Part of a small language model's weights: 12.4M parameters, LayerNorm before each block.
Each number is 50 + 15 x the weight over its row's rms, rounded and kept within 0 to 99. Layers, rows and columns count from 0. The size before them is the row's rms in percent of the matrix's.

# down: layer 7 MLP down (transposed), 1024x256, rms 0.0656, rows 320-346, columns 128-255
# up: layer 7 MLP up, 1024x256, rms 0.0719, rows 321-347, columns 128-255
down320 103:46 36 50 62 46 63 47 30 33 84 60 63 61 50 49 52 59 48 48 64 42 28 71 40 75 50 62 25 24 37 52 58 48 60 48 61 47 61 60 44 09 38 54 67 36 60 65 61 51 65 35 65 62 60 61 73 52 69 45 47 57 49 56 42 52 61 46 51 50 53 62 50 59 46 67 69 34 49 42 23 74 50 49 60 53 56 57 02 29 68 53 27 41 17 28 61 61 30 80 47 46 45 29 34 33 64 40 48 37 39 43 43 43 47 46 65 70 72 28 65 39 72 63 64 23 47 41 52
up321 102:40 54 57 75 47 76 41 53 30 53 40 54 65 37 31 39 38 51 55 38 55 47 53 23 52 55 06 76 38 65 55 55 34 52 48 36 56 38 66 59 38 42 63 55 41 39 67 52 80 62 29 55 50 65 22 70 63 22 57 37 54 67 51 65 32 20 78 36 67 34 54 58 50 31 37 53 70 38 48 61 59 56 43 60 39 61 53 73 44 61 39 47 52 62 75 97 81 40 37 60 68 50 47 36 57 41 56 66 40 74 67 82 49 52 39 52 81 45 50 66 56 50 25 58 42 36 49 25
down321 104:30 63 66 48 19 27 64 70 69 61 48 64 66 47 51 66 46 50 46 30 32 58 29 50 53 50 39 00 64 31 72 53 49 55 48 40 39 69 26 42 42 51 47 69 35 66 72 46 80 67 41 48 50 43 51 25 50 61 29 48 65 36 38 80 48 48 66 56 21 61 68 61 70 62 46 46 49 29 68 52 55 49 38 82 60 50 73 48 50 35 68 39 49 61 37 41 10 40 46 68 52 48 70 62 44 42 44 40 03 55 47 55 70 51 44 66 47 71 38 32 27 57 40 32 57 67 54 62
up322 093:34 67 55 47 34 42 42 48 72 29 31 56 70 56 47 69 39 43 33 12 60 47 44 40 42 33 61 70 27 63 55 37 38 43 77 65 46 46 62 39 61 38 38 72 47 75 24 42 76 68 58 53 81 45 29 86 54 59 51 53 53 56 48 43 50 57 57 34 56 36 34 42 38 32 45 37 48 47 39 48 52 80 54 40 46 34 66 41 34 67 51 46 48 57 62 60 23 59 39 23 48 59 44 51 56 44 76 30 52 59 53 46 47 49 86 26 36 71 57 59 36 63 78 64 37 34 62 35
down322 089:76 33 58 45 28 99 77 60 22 53 71 67 52 27 52 54 47 59 61 68 23 43 62 53 32 60 36 32 70 41 50 48 61 46 69 48 58 40 45 81 69 99 58 48 70 50 48 39 51 44 55 74 63 49 51 46 39 68 50 42 67 47 27 76 49 67 49 52 26 62 49 67 56 38 43 45 40 30 46 68 30 50 54 60 61 40 66 44 39 25 41 42 54 45 43 38 84 40 43 49 41 73 50 58 52 29 42 62 18 44 45 60 67 57 63 71 56 18 46 60 74 45 45 78 57 59 60 48
up323 098:35 78 70 55 28 77 25 49 43 42 43 95 52 48 27 61 41 62 42 65 49 89 34 27 84 63 35 60 52 25 59 48 37 22 65 42 50 61 38 59 53 40 48 43 37 41 61 53 49 56 46 51 37 31 71 65 44 50 60 48 55 69 60 46 43 46 76 46 79 58 41 49 44 24 55 29 36 35 55 28 52 53 35 73 52 55 62 65 56 64 47 38 32 57 68 35 42 37 58 32 52 44 42 27 32 46 17 63 64 60 25 60 51 73 53 38 48 59 64 36 22 72 55 74 59 71 45 46
down323 097:35 45 86 41 66 31 16 64 68 49 50 66 50 56 45 36 57 83 61 72 45 40 52 37 72 41 34 26 29 36 51 42 46 55 53 65 50 61 60 67 49 28 38 75 58 57 67 56 27 40 60 73 58 44 53 39 69 45 46 26 53 54 50 65 32 55 63 30 43 70 34 52 45 44 53 24 31 51 33 47 48 52 45 29 26 08 40 44 55 56 67 18 47 67 40 30 38 61 36 51 35 54 39 62 51 70 80 42 65 47 41 47 65 43 42 90 52 77 65 24 42 40 53 72 70 74 68 33
up324 097:72 71 79 51 45 67 44 56 63 29 65 77 67 44 44 46 73 36 54 20 55 28 49 64 48 62 63 23 51 44 69 62 36 53 77 50 21 48 16 39 47 48 32 39 39 59 47 27 60 62 46 34 24 65 55 47 57 32 24 33 44 65 51 22 30 39 52 22 50 50 61 37 48 62 65 59 51 58 47 44 63 92 31 63 52 64 36 66 60 59 39 38 67 55 40 77 06 58 50 40 56 54 57 48 27 63 59 38 69 44 36 56 50 63 50 58 63 03 55 46 47 58 63 59 59 90 48 40
down324 095:42 47 65 44 69 56 35 50 37 42 48 48 42 43 39 40 46 47 60 58 81 42 62 42 69 39 54 55 58 56 36 49 46 39 60 57 65 56 53 02 43 73 32 39 35 57 61 49 58 60 63 55 37 49 47 41 54 57 72 47 62 45 26 74 54 25 68 66 59 54 57 59 46 19 40 69 40 64 45 61 49 30 44 63 55 58 43 45 53 57 32 03 81 64 64 46 60 58 58 30 24 52 50 45 54 77 59 32 80 35 56 42 63 37 63 60 45 63 35 55 49 25 55 65 29 57 15 49
up325 101:50 60 72 52 38 56 76 58 63 30 68 92 70 56 49 68 41 38 56 26 55 47 55 55 36 48 26 57 59 32 71 41 49 65 60 39 48 31 77 41 50 65 64 08 53 65 60 55 24 38 37 42 38 59 66 40 34 18 43 57 43 69 65 49 48 40 50 49 48 35 55 49 17 20 48 51 48 52 37 30 74 71 15 41 61 34 43 46 45 63 13 32 51 36 48 51 57 17 53 51 19 40 52 41 47 70 44 47 48 66 51 34 47 60 45 46 65 76 47 38 61 67 50 64 40 51 70 43
down325 100:79 63 69 45 44 47 23 39 78 47 73 46 48 45 33 42 71 34 43 38 54 30 50 35 70 36 59 44 17 60 46 51 68 66 27 49 46 50 89 75 31 58 67 62 56 32 54 49 53 46 65 69 71 51 60 61 62 49 54 62 63 41 33 61 18 58 19 65 35 61 61 59 68 44 41 56 55 74 40 61 30 59 41 66 29 49 41 41 39 75 31 49 60 38 54 44 32 67 66 58 49 50 39 55 50 37 54 24 56 80 37 35 41 62 25 69 52 40 39 58 79 38 40 65 56 65 74 62
up326 100:47 52 64 44 34 41 43 53 29 38 38 72 84 45 28 67 25 66 43 49 54 60 50 35 29 49 59 82 70 43 65 26 41 50 69 48 62 34 38 41 05 62 57 69 58 32 68 35 67 55 49 81 56 79 27 59 41 57 49 36 43 49 70 76 62 39 59 33 49 38 24 54 29 39 42 29 29 51 75 60 68 73 40 49 09 59 73 47 74 34 50 47 60 48 36 46 46 58 63 30 47 46 40 37 49 60 63 54 50 36 62 65 45 48 61 43 31 51 17 21 23 57 59 67 51 68 76 24
down326 094:20 30 38 45 44 55 47 27 36 45 32 53 23 64 57 41 58 51 52 49 76 32 32 99 39 41 35 65 30 45 33 85 59 47 61 34 49 31 35 53 48 49 71 55 68 59 48 76 51 48 53 42 55 35 76 61 51 41 58 50 53 40 36 47 23 53 53 42 40 50 34 55 95 43 56 48 68 59 49 38 40 42 52 47 51 53 57 54 41 49 19 29 57 72 55 13 59 57 66 40 33 50 33 63 62 61 57 37 37 53 39 29 48 30 76 71 69 36 62 28 73 69 54 55 59 52 49 36
up327 092:20 46 45 70 58 36 35 51 32 51 25 38 73 36 27 54 43 42 46 40 26 64 55 40 53 74 55 65 43 58 76 62 58 54 42 58 27 52 47 55 41 33 49 33 61 54 40 50 65 44 28 42 47 33 49 76 26 40 58 48 35 58 67 43 38 63 71 40 67 63 38 57 47 44 74 44 65 41 32 67 61 72 61 35 42 55 50 64 52 70 44 53 79 57 56 42 47 34 45 71 41 44 25 22 69 42 30 47 52 44 73 53 77 71 68 40 34 25 74 37 30 65 55 21 35 27 57 43
down327 086:53 22 52 31 51 76 53 43 54 48 49 65 43 47 60 62 45 45 68 67 50 73 82 34 42 39 67 66 65 52 30 57 85 38 44 36 67 52 45 58 66 85 49 51 26 45 81 74 35 39 49 47 62 46 44 28 57 54 41 43 86 69 42 43 59 33 51 53 36 41 32 47 49 41 40 49 60 70 67 38 45 19 44 43 56 11 38 35 59 49 43 61 36 82 49 27 60 77 31 44 49 44 33 49 56 54 32 60 31 68 34 57 48 54 42 39 62 54 26 34 62 39 55 47 41 54 65 80
up328 088:16 26 72 57 43 50 35 52 48 61 67 64 91 40 22 69 32 26 41 41 70 56 26 25 63 55 44 26 59 48 42 71 44 42 47 54 43 28 74 46 51 55 55 58 68 38 65 43 00 33 44 39 35 53 51 49 36 64 62 51 64 67 37 73 58 39 35 50 74 59 57 48 44 83 40 43 52 30 38 57 62 43 77 41 43 43 65 31 60 41 49 53 29 53 60 60 40 35 44 70 63 55 58 74 59 72 65 55 71 31 38 36 60 30 66 36 55 49 62 60 38 78 88 23 66 54 44 51
down328 083:73 72 55 53 64 79 54 47 35 53 90 51 17 54 58 62 48 64 40 64 37 34 74 49 61 31 43 81 42 66 37 70 45 51 57 64 56 63 68 52 50 47 54 62 42 50 42 53 53 64 77 52 20 75 46 75 37 43 77 43 22 37 51 68 54 42 37 48 47 48 18 45 46 29 56 35 49 68 59 34 40 63 28 29 58 76 43 67 35 41 35 28 50 30 48 27 50 46 44 21 57 34 79 46 33 20 22 59 27 60 54 54 23 57 48 62 36 62 47 26 46 51 39 59 67 48 45 44
up329 097:42 75 54 69 55 34 69 34 44 59 54 56 53 36 35 44 40 53 31 08 16 40 38 64 47 51 57 94 70 81 46 86 63 58 55 52 50 56 44 38 59 79 74 73 83 36 57 40 44 74 44 40 54 41 41 59 26 61 38 33 45 51 62 63 68 45 67 49 42 42 50 62 39 20 53 51 60 63 51 42 34 32 80 47 52 39 59 56 51 79 48 43 44 44 46 53 43 46 43 42 43 86 77 67 93 73 57 40 36 53 71 52 33 26 58 54 37 61 28 72 59 51 30 58 63 44 47 45
down329 093:60 29 32 59 44 47 62 51 52 33 55 34 38 24 40 43 41 62 57 75 57 43 77 33 75 70 56 44 48 40 67 86 46 40 54 71 64 62 27 52 21 56 47 38 54 76 62 59 51 62 37 75 55 44 69 23 26 49 44 45 63 35 55 52 47 24 41 77 41 32 50 74 62 48 36 66 60 32 71 52 83 36 74 53 63 35 26 06 58 55 53 47 62 51 48 51 75 42 42 47 44 57 52 20 29 60 47 71 37 36 46 46 52 65 61 66 41 70 58 52 22 48 47 70 51 32 29 35
up330 102:50 52 64 44 40 43 32 80 43 72 20 56 41 49 55 72 30 75 59 47 52 60 37 57 35 49 37 52 47 26 54 73 16 65 72 62 34 40 62 39 61 24 24 43 59 61 29 65 67 64 31 77 60 30 66 47 43 23 47 43 45 76 60 54 39 63 31 47 68 53 38 69 51 39 65 24 37 40 38 11 56 57 04 58 47 42 41 45 59 43 42 46 59 52 36 58 37 35 53 59 70 43 43 37 56 40 58 40 68 77 44 39 65 60 48 60 44 59 48 31 49 65 46 34 49 59 38 44
down330 104:88 60 60 28 37 55 55 80 73 50 41 46 67 34 30 34 54 37 78 58 54 49 57 47 46 44 67 44 69 42 32 00 66 45 39 45 56 57 74 39 21 60 68 54 44 29 69 26 33 25 30 60 46 42 59 55 49 78 52 73 41 29 48 30 42 71 41 45 30 38 59 26 24 51 67 62 32 53 30 50 50 66 48 46 65 25 38 71 69 44 28 51 27 56 48 57 55 45 57 83 82 41 39 56 22 50 16 32 40 40 41 27 75 49 48 22 25 38 26 46 44 34 55 72 68 18 65 56
up331 102:66 45 51 62 42 53 12 55 51 52 44 21 55 47 42 20 45 46 54 66 51 46 42 36 36 57 44 69 60 67 74 53 76 47 52 47 59 45 42 36 42 65 76 34 58 48 41 52 45 48 50 15 35 70 68 51 43 21 39 44 67 61 72 41 48 40 87 31 39 34 55 34 45 66 49 62 43 67 55 60 31 58 61 28 84 39 49 69 51 49 29 43 50 19 50 80 68 37 77 57 43 70 66 73 51 79 24 56 64 44 41 54 56 61 46 28 62 22 46 52 63 79 55 56 59 42 63 50
down331 104:48 40 35 70 79 39 54 31 27 50 59 66 42 47 32 52 44 70 60 52 58 43 54 46 73 41 38 16 64 59 26 59 54 51 34 69 62 46 29 64 42 34 57 57 43 67 66 60 48 24 67 63 54 48 63 55 33 55 49 52 44 36 42 30 43 62 60 61 46 53 38 51 24 45 74 63 68 58 53 37 43 73 23 51 72 52 42 50 39 39 20 43 63 58 72 64 59 77 61 58 25 69 37 33 33 67 37 22 71 35 46 72 35 41 52 65 51 58 53 56 48 61 42 52 62 57 22 44
up332 097:39 68 39 66 53 51 52 38 45 64 38 45 56 47 46 23 50 43 41 35 86 41 57 20 65 44 56 38 42 59 51 63 64 29 76 62 45 45 47 56 29 72 41 49 58 39 43 61 55 46 67 61 64 41 14 68 48 12 35 12 25 49 61 53 53 81 55 44 53 56 68 29 47 54 11 58 58 52 59 71 29 70 47 77 40 52 58 39 55 50 65 39 74 51 72 36 43 60 55 51 18 51 35 56 52 45 41 67 49 45 73 45 64 67 53 49 35 66 74 39 62 74 44 51 53 44 38 30
down332 097:67 24 34 64 35 74 02 32 24 56 58 48 65 61 53 75 86 52 34 50 41 55 52 50 56 74 70 50 59 50 43 56 57 66 28 32 64 53 42 56 68 59 75 70 39 38 70 43 46 59 26 66 49 43 55 28 38 29 72 72 34 78 44 34 39 44 57 50 49 61 45 52 64 66 59 45 26 53 52 36 40 20 17 54 48 71 40 45 64 28 54 77 68 30 19 67 54 28 22 25 52 62 30 46 46 20 60 55 49 78 28 47 43 45 40 44 57 36 64 51 40 20 49 51 25 44 59 49
up333 107:69 78 52 66 56 46 48 48 61 28 65 79 76 66 41 34 64 51 64 14 63 71 41 73 37 23 40 50 99 44 55 66 48 47 78 38 53 41 43 64 36 42 53 47 58 35 82 60 49 51 37 56 33 53 35 46 53 58 24 78 47 67 37 40 39 51 21 28 46 55 52 66 72 32 43 60 70 44 50 53 63 44 48 51 38 49 47 57 72 64 40 37 50 47 47 41 31 44 48 45 37 51 14 54 39 42 44 43 62 28 38 28 52 41 41 59 58 37 67 47 70 74 62 23 57 60 33 09
down333 114:55 51 36 40 64 29 35 79 27 56 28 45 23 56 62 44 79 55 12 76 51 36 74 36 53 66 26 45 51 43 57 45 29 65 41 43 21 54 57 60 84 37 73 42 46 53 42 54 42 71 47 45 55 53 55 31 57 48 79 62 27 59 43 45 88 44 54 33 52 48 45 59 40 43 40 29 53 44 59 19 34 40 53 71 47 49 35 46 29 45 50 56 76 84 44 17 26 52 55 53 82 40 63 47 64 52 40 42 57 46 46 57 63 53 52 51 42 58 63 55 61 64 57 53 31 40 55 51
up334 092:63 52 13 69 69 39 60 37 44 55 52 46 36 65 56 60 43 43 38 65 58 69 66 56 35 58 42 77 42 48 50 59 72 47 32 45 40 43 41 51 64 65 17 37 57 53 46 44 41 46 45 57 56 42 21 51 59 57 55 38 46 57 46 71 60 48 45 47 62 60 62 57 26 65 51 69 43 37 25 62 36 77 48 39 67 49 49 46 15 59 50 46 56 50 63 63 26 42 39 47 38 64 35 45 56 71 52 58 64 52 27 42 73 62 53 54 30 64 63 66 12 67 50 18 53 22 43 23
down334 089:64 64 88 51 38 44 44 50 41 38 29 66 48 55 74 56 69 69 54 45 51 34 58 44 45 51 54 53 57 41 56 46 38 49 52 61 53 36 60 56 39 66 35 62 48 23 77 62 61 60 55 48 46 63 54 35 37 33 52 47 50 62 51 67 51 43 46 40 74 50 70 35 54 18 55 52 30 54 42 48 65 60 51 58 36 41 34 38 82 49 55 27 66 45 47 45 47 60 74 56 74 14 71 42 33 41 54 24 34 53 47 70 49 26 67 23 69 49 64 42 64 53 41 38 52 53 07 46
up335 093:37 55 45 49 53 68 52 56 33 64 39 47 42 69 51 67 46 36 38 54 64 70 49 51 44 53 29 45 29 34 35 17 20 26 57 29 51 74 47 44 50 45 47 61 43 71 66 52 72 49 64 53 54 52 58 26 40 44 20 68 50 69 54 29 16 62 59 70 62 49 54 51 77 42 18 24 39 24 56 38 46 60 53 56 77 65 56 38 67 58 86 31 87 57 50 43 57 33 59 71 76 63 47 58 46 44 73 65 53 36 73 51 51 58 47 50 70 50 57 53 54 55 54 55 63 56 41 51
down335 092:59 37 24 50 65 52 71 36 82 58 45 44 57 39 50 52 72 39 56 44 51 48 57 53 35 76 53 62 58 46 50 58 66 39 65 62 55 54 50 45 38 54 16 14 51 66 38 40 30 51 56 39 72 49 55 57 64 39 44 37 57 40 33 11 46 47 48 60 51 42 55 76 52 41 27 55 47 47 39 54 45 47 57 41 38 79 50 56 43 51 48 67 38 36 63 68 93 73 50 69 33 23 20 65 35 29 38 67 83 42 31 57 69 51 30 58 53 26 45 46 53 23 73 25 65 51 66 42
up336 104:42 95 52 59 48 51 33 31 36 72 60 37 53 56 32 57 49 56 30 38 49 45 53 46 48 38 64 63 51 58 54 49 40 08 44 44 53 43 35 54 56 45 51 50 55 43 41 46 61 69 78 51 44 48 20 60 21 35 81 49 30 66 32 36 66 44 83 31 23 59 47 53 34 40 35 69 67 43 38 64 80 52 40 49 65 59 51 71 53 52 42 39 46 66 48 77 60 50 60 37 35 43 50 55 38 57 43 76 62 65 49 40 54 53 39 29 28 61 38 65 69 77 38 63 34 53 62 44
down336 106:36 55 57 26 84 58 25 66 51 30 70 42 55 33 22 59 39 53 71 46 61 40 25 49 48 73 64 35 48 64 54 57 68 54 36 56 44 31 40 48 65 47 52 28 64 75 49 48 79 46 66 55 49 85 54 55 74 40 70 48 52 61 70 56 56 32 35 37 31 49 64 58 40 32 42 41 22 48 81 52 51 62 50 34 57 56 77 32 25 75 65 15 54 71 61 52 49 45 59 51 49 57 56 27 50 60 78 40 30 22 61 43 46 33 56 56 38 72 65 60 51 63 34 48 30 60 38 23
up337 104:52 62 58 53 57 35 62 41 41 40 23 67 37 40 22 20 54 65 49 36 41 61 45 11 21 41 67 69 36 54 46 28 31 57 50 33 13 42 78 43 46 87 29 62 47 45 64 37 58 65 35 47 68 73 56 56 45 69 33 44 39 43 12 76 48 46 34 38 27 42 34 58 54 58 44 41 74 39 54 30 22 55 39 36 34 57 81 83 74 67 69 42 41 43 86 64 43 62 44 59 75 72 66 44 64 31 63 65 49 42 63 30 37 68 52 45 58 67 15 55 49 50 55 36 25 43 44 40
down337 102:44 35 36 50 76 48 65 60 65 67 50 40 67 33 63 54 53 48 62 40 66 48 56 51 48 43 47 26 50 35 32 97 67 64 40 26 52 64 63 40 60 56 46 40 43 57 31 55 46 72 60 77 43 38 24 68 29 80 50 36 51 33 77 38 41 34 64 43 67 55 65 52 56 43 57 65 73 32 61 34 60 59 54 33 60 24 52 27 68 34 53 44 64 54 71 65 48 64 46 53 41 58 41 51 29 62 43 51 76 54 48 37 42 33 59 60 38 34 29 27 50 66 72 59 14 49 41 50
up338 105:56 57 49 55 59 42 52 56 51 56 61 69 29 66 63 66 66 64 65 27 65 59 52 58 33 39 51 46 53 49 59 63 61 68 99 60 30 48 72 48 45 75 00 55 70 57 49 22 63 67 45 48 30 45 22 57 51 36 67 45 28 63 23 66 25 55 47 34 54 50 50 67 55 81 45 77 64 48 60 43 55 49 40 61 50 48 35 66 41 55 44 34 21 58 51 39 52 40 23 57 52 49 25 37 73 43 77 66 38 44 39 52 75 79 48 47 87 49 53 57 57 50 40 29 48 66 44 35
down338 107:79 50 36 57 50 54 11 56 52 58 62 45 71 53 35 52 39 69 52 55 68 50 35 41 25 59 58 39 47 45 49 36 61 62 59 55 38 29 41 35 38 53 39 29 52 66 60 59 63 50 51 69 48 42 39 42 58 44 36 59 72 28 42 40 67 70 60 46 63 80 67 78 53 53 34 44 29 49 36 24 66 48 45 67 59 59 53 60 47 46 48 49 24 55 65 37 71 49 50 72 17 61 71 60 50 58 49 63 46 60 16 12 78 68 61 28 67 29 54 73 50 34 57 19 75 62 42 60
up339 101:59 48 42 63 65 51 64 32 49 44 65 57 58 59 38 39 51 46 28 26 33 35 53 53 27 68 19 35 75 63 84 49 27 73 45 69 56 26 73 34 63 54 35 27 68 75 38 50 45 67 44 51 74 41 69 31 49 50 23 49 40 56 77 76 47 25 55 28 35 63 54 48 59 27 80 53 34 48 33 54 28 39 39 54 65 43 60 36 54 56 30 42 66 38 36 44 62 21 24 38 65 45 48 48 62 64 47 44 45 60 63 59 30 43 56 54 55 58 74 31 55 48 41 47 71 28 36 44
down339 107:46 35 81 50 43 54 65 48 45 56 69 52 53 57 31 38 40 85 53 29 58 69 45 33 52 41 44 24 35 53 47 49 59 55 72 46 47 43 41 07 51 59 39 57 55 68 50 21 35 31 52 32 34 57 56 62 66 49 57 60 11 45 53 57 62 54 83 56 28 51 36 57 56 55 66 78 56 64 68 55 39 68 66 87 63 52 45 68 66 57 39 47 62 38 51 88 39 19 49 61 45 67 49 56 91 40 53 30 37 61 29 56 46 26 29 51 69 41 38 43 50 54 46 57 24 63 68 46
up340 087:19 71 75 59 26 48 64 34 48 69 70 54 77 66 61 43 65 26 27 65 50 44 43 49 52 44 62 86 56 45 48 25 62 56 46 51 66 49 17 33 69 81 54 53 61 63 56 62 48 67 54 70 47 56 30 48 47 38 35 40 22 55 53 69 38 59 49 53 23 64 26 76 22 27 42 39 48 41 53 43 73 43 45 71 34 65 55 54 41 43 41 30 46 59 52 43 39 36 70 66 89 53 56 61 39 32 56 72 37 37 64 38 26 68 53 32 40 77 16 35 38 58 68 51 74 26 59 54
down340 086:47 16 36 38 50 48 27 59 44 43 63 34 35 28 60 63 59 42 50 41 55 76 72 34 71 68 38 53 59 55 54 58 50 25 73 40 50 50 48 68 45 37 48 69 32 35 57 16 70 54 25 65 71 58 56 37 60 46 60 59 46 33 31 43 29 48 39 43 74 49 39 49 82 76 36 45 47 46 42 54 54 52 50 55 61 41 43 64 77 53 52 89 64 30 57 35 51 86 29 38 37 43 38 72 45 61 34 31 59 38 48 49 50 43 45 65 45 75 61 53 45 43 49 42 40 53 27 24
up341 112:40 24 44 65 61 66 52 56 60 76 34 23 33 70 47 35 49 41 51 30 25 45 30 54 47 34 50 91 46 48 47 47 77 53 76 45 50 50 60 56 19 55 54 53 11 44 37 61 38 64 39 61 23 56 27 63 46 60 71 41 51 47 50 50 69 57 52 29 45 71 40 55 43 34 72 48 79 31 29 38 80 49 31 51 52 55 72 49 47 52 30 33 70 47 50 51 60 16 32 60 47 70 38 38 57 54 62 75 57 41 44 50 45 61 32 63 48 50 41 72 55 44 38 65 34 41 38 49
down341 128:31 29 70 56 57 54 57 41 54 62 64 70 74 45 36 65 40 43 30 64 50 56 35 73 57 68 48 41 31 40 30 82 58 33 49 16 52 63 49 32 40 54 62 99 41 32 49 46 43 45 23 73 69 61 64 47 28 42 56 64 64 27 42 54 43 14 68 41 36 36 62 57 48 41 29 36 61 54 62 51 40 21 17 52 38 50 61 46 77 42 57 46 64 37 63 48 90 30 30 54 45 42 56 51 42 49 38 43 28 67 54 44 61 39 66 64 33 83 64 59 56 86 48 29 82 53 42 20
up342 100:68 41 60 50 46 73 42 46 61 70 61 43 52 74 44 19 77 66 52 22 46 58 37 52 51 42 58 41 26 53 51 52 51 52 47 71 29 55 72 42 42 45 52 71 64 61 62 46 61 73 72 58 46 58 52 41 39 47 64 43 61 21 53 28 38 84 38 66 48 53 52 56 51 50 37 74 51 33 23 40 38 70 57 58 40 39 18 64 79 51 84 47 71 53 87 73 60 40 75 67 41 63 52 40 32 41 40 54 63 37 38 66 64 53 23 64 36 53 41 38 39 49 77 54 47 33 61 49
down342 099:75 44 20 50 64 47 78 55 20 62 13 29 51 41 65 55 27 41 32 61 77 42 35 45 79 68 37 83 60 41 34 51 59 39 48 37 73 47 27 60 48 70 49 47 21 30 50 51 36 56 38 40 45 32 43 49 56 52 42 52 57 77 66 79 61 21 50 34 40 73 61 53 68 76 43 35 57 47 47 71 55 38 36 56 55 32 61 41 56 45 55 84 00 46 39 28 41 49 35 66 79 40 44 78 46 18 38 45 56 35 49 64 59 52 61 38 42 47 48 61 60 63 30 55 35 42 55 62
up343 100:28 68 66 56 46 50 35 57 63 33 43 29 45 88 52 50 47 51 59 40 49 32 30 50 57 47 56 65 46 68 44 41 56 46 41 19 58 35 69 53 66 50 56 16 44 34 40 40 65 86 65 65 57 73 71 65 30 49 38 55 34 46 59 64 71 66 50 77 28 63 55 26 29 43 41 70 51 49 83 57 41 59 26 57 34 49 38 78 62 80 52 42 44 60 77 45 66 49 51 61 52 35 49 45 79 63 48 48 64 56 53 67 60 58 71 14 52 57 53 45 60 59 50 21 38 12 54 57
down343 101:49 40 38 55 19 78 68 57 48 28 44 41 34 46 51 37 50 59 77 80 75 59 56 50 52 39 41 47 54 63 69 45 59 38 53 71 79 44 62 48 52 49 26 51 76 67 73 60 40 21 75 50 53 78 27 39 73 28 68 56 62 30 58 31 55 57 25 53 55 36 44 30 57 40 49 42 53 45 78 72 48 36 67 49 24 23 54 67 68 60 60 43 29 43 32 35 46 46 58 52 95 19 44 63 53 53 68 50 27 71 61 46 22 57 36 30 39 32 45 51 45 59 69 56 69 60 43 51
up344 116:47 63 68 51 54 54 34 38 60 48 71 53 45 86 57 63 49 60 43 55 60 46 78 67 34 55 51 83 37 32 46 33 30 57 84 33 58 20 37 51 50 44 38 56 16 54 40 37 50 62 44 56 41 44 63 46 23 14 57 40 43 37 86 56 77 43 45 33 36 38 39 71 56 60 48 63 32 49 46 33 71 66 25 63 43 51 32 56 64 36 66 44 46 42 56 44 66 44 53 56 35 68 24 35 91 43 45 49 57 51 51 39 47 53 63 18 21 40 40 48 58 57 46 59 39 38 70 32
down344 109:40 80 49 93 51 15 50 34 51 51 62 58 38 57 37 33 65 39 84 45 53 39 64 54 45 43 51 36 60 72 46 52 39 68 33 61 59 30 37 80 26 21 52 57 24 36 49 57 72 63 51 18 40 76 37 50 55 36 35 54 67 54 50 53 39 52 48 41 41 78 59 49 67 67 38 35 37 39 56 48 40 34 54 47 48 54 36 48 49 58 69 99 29 49 79 88 51 55 59 54 57 34 29 22 58 48 57 35 59 65 46 46 49 61 01 50 47 34 50 41 58 49 55 26 39 38 39 37
up345 091:41 34 63 59 39 75 70 71 52 20 38 71 55 77 50 72 37 44 46 41 33 33 63 41 49 58 66 85 46 61 32 44 31 62 50 57 50 60 53 46 29 80 57 48 57 49 61 34 59 67 52 91 43 47 39 51 19 50 43 36 40 63 39 69 62 42 26 41 55 60 36 60 43 75 25 40 66 55 29 34 81 56 46 51 68 37 36 45 43 42 37 50 54 44 51 41 46 33 52 27 58 55 50 55 69 82 41 62 62 36 44 24 51 27 66 19 34 61 27 70 51 40 59 46 64 57 27 48
down345 094:21 40 56 25 50 36 37 29 49 86 66 49 54 45 50 58 64 42 39 75 76 51 46 56 66 48 30 22 63 31 74 20 77 37 31 59 63 50 35 91 90 24 38 56 51 56 52 62 46 53 46 55 62 45 32 43 69 40 70 54 35 47 47 36 48 51 48 72 58 66 39 54 61 39 39 60 44 49 52 72 39 32 00 30 68 37 48 53 75 51 65 21 67 74 81 50 38 39 60 55 33 46 46 57 19 23 35 59 46 67 67 75 40 53 23 68 63 53 71 48 58 55 64 33 27 37 70 58
up346 099:66 57 60 77 38 47 56 42 62 60 64 70 30 51 44 22 60 76 22 63 52 44 35 41 89 55 55 46 61 60 40 11 39 19 55 43 48 55 43 50 53 49 51 58 45 56 60 53 53 42 24 64 43 43 51 62 34 62 68 36 55 73 42 69 57 53 58 29 54 32 66 49 51 42 47 71 50 59 35 40 51 45 35 64 59 58 53 60 50 68 62 31 59 75 43 68 56 52 28 77 40 65 53 43 69 37 45 73 54 80 55 65 60 43 48 62 36 31 59 53 31 58 38 47 40 89 68 17
down346 098:46 64 42 59 71 88 42 56 35 68 37 48 36 57 55 66 37 51 55 21 57 56 38 62 49 38 29 73 34 64 21 79 47 54 46 65 21 57 34 43 58 50 60 46 66 49 51 43 45 44 34 52 39 41 53 61 23 40 58 41 59 50 53 43 41 25 79 37 56 57 53 77 50 75 65 50 37 33 66 65 59 21 48 49 60 28 64 41 39 50 10 56 49 66 71 53 45 43 57 43 46 61 54 83 69 55 20 48 72 61 47 59 23 32 76 35 45 36 74 55 44 72 62 49 37 42 58 76
up347 099:73 32 65 73 57 57 41 44 49 49 43 60 54 71 45 80 31 52 28 16 65 71 65 67 46 71 17 56 58 28 74 25 53 73 40 54 49 48 58 45 44 67 30 52 56 68 45 39 56 52 54 34 63 33 42 46 48 52 46 60 51 53 46 98 37 29 46 51 43 51 63 54 69 42 44 55 50 45 52 29 40 43 55 70 59 30 88 70 42 74 34 29 43 35 55 63 35 40 37 59 25 55 71 26 65 42 61 60 65 63 44 28 59 78 60 45 48 61 50 70 53 48 48 34 57 29 54 48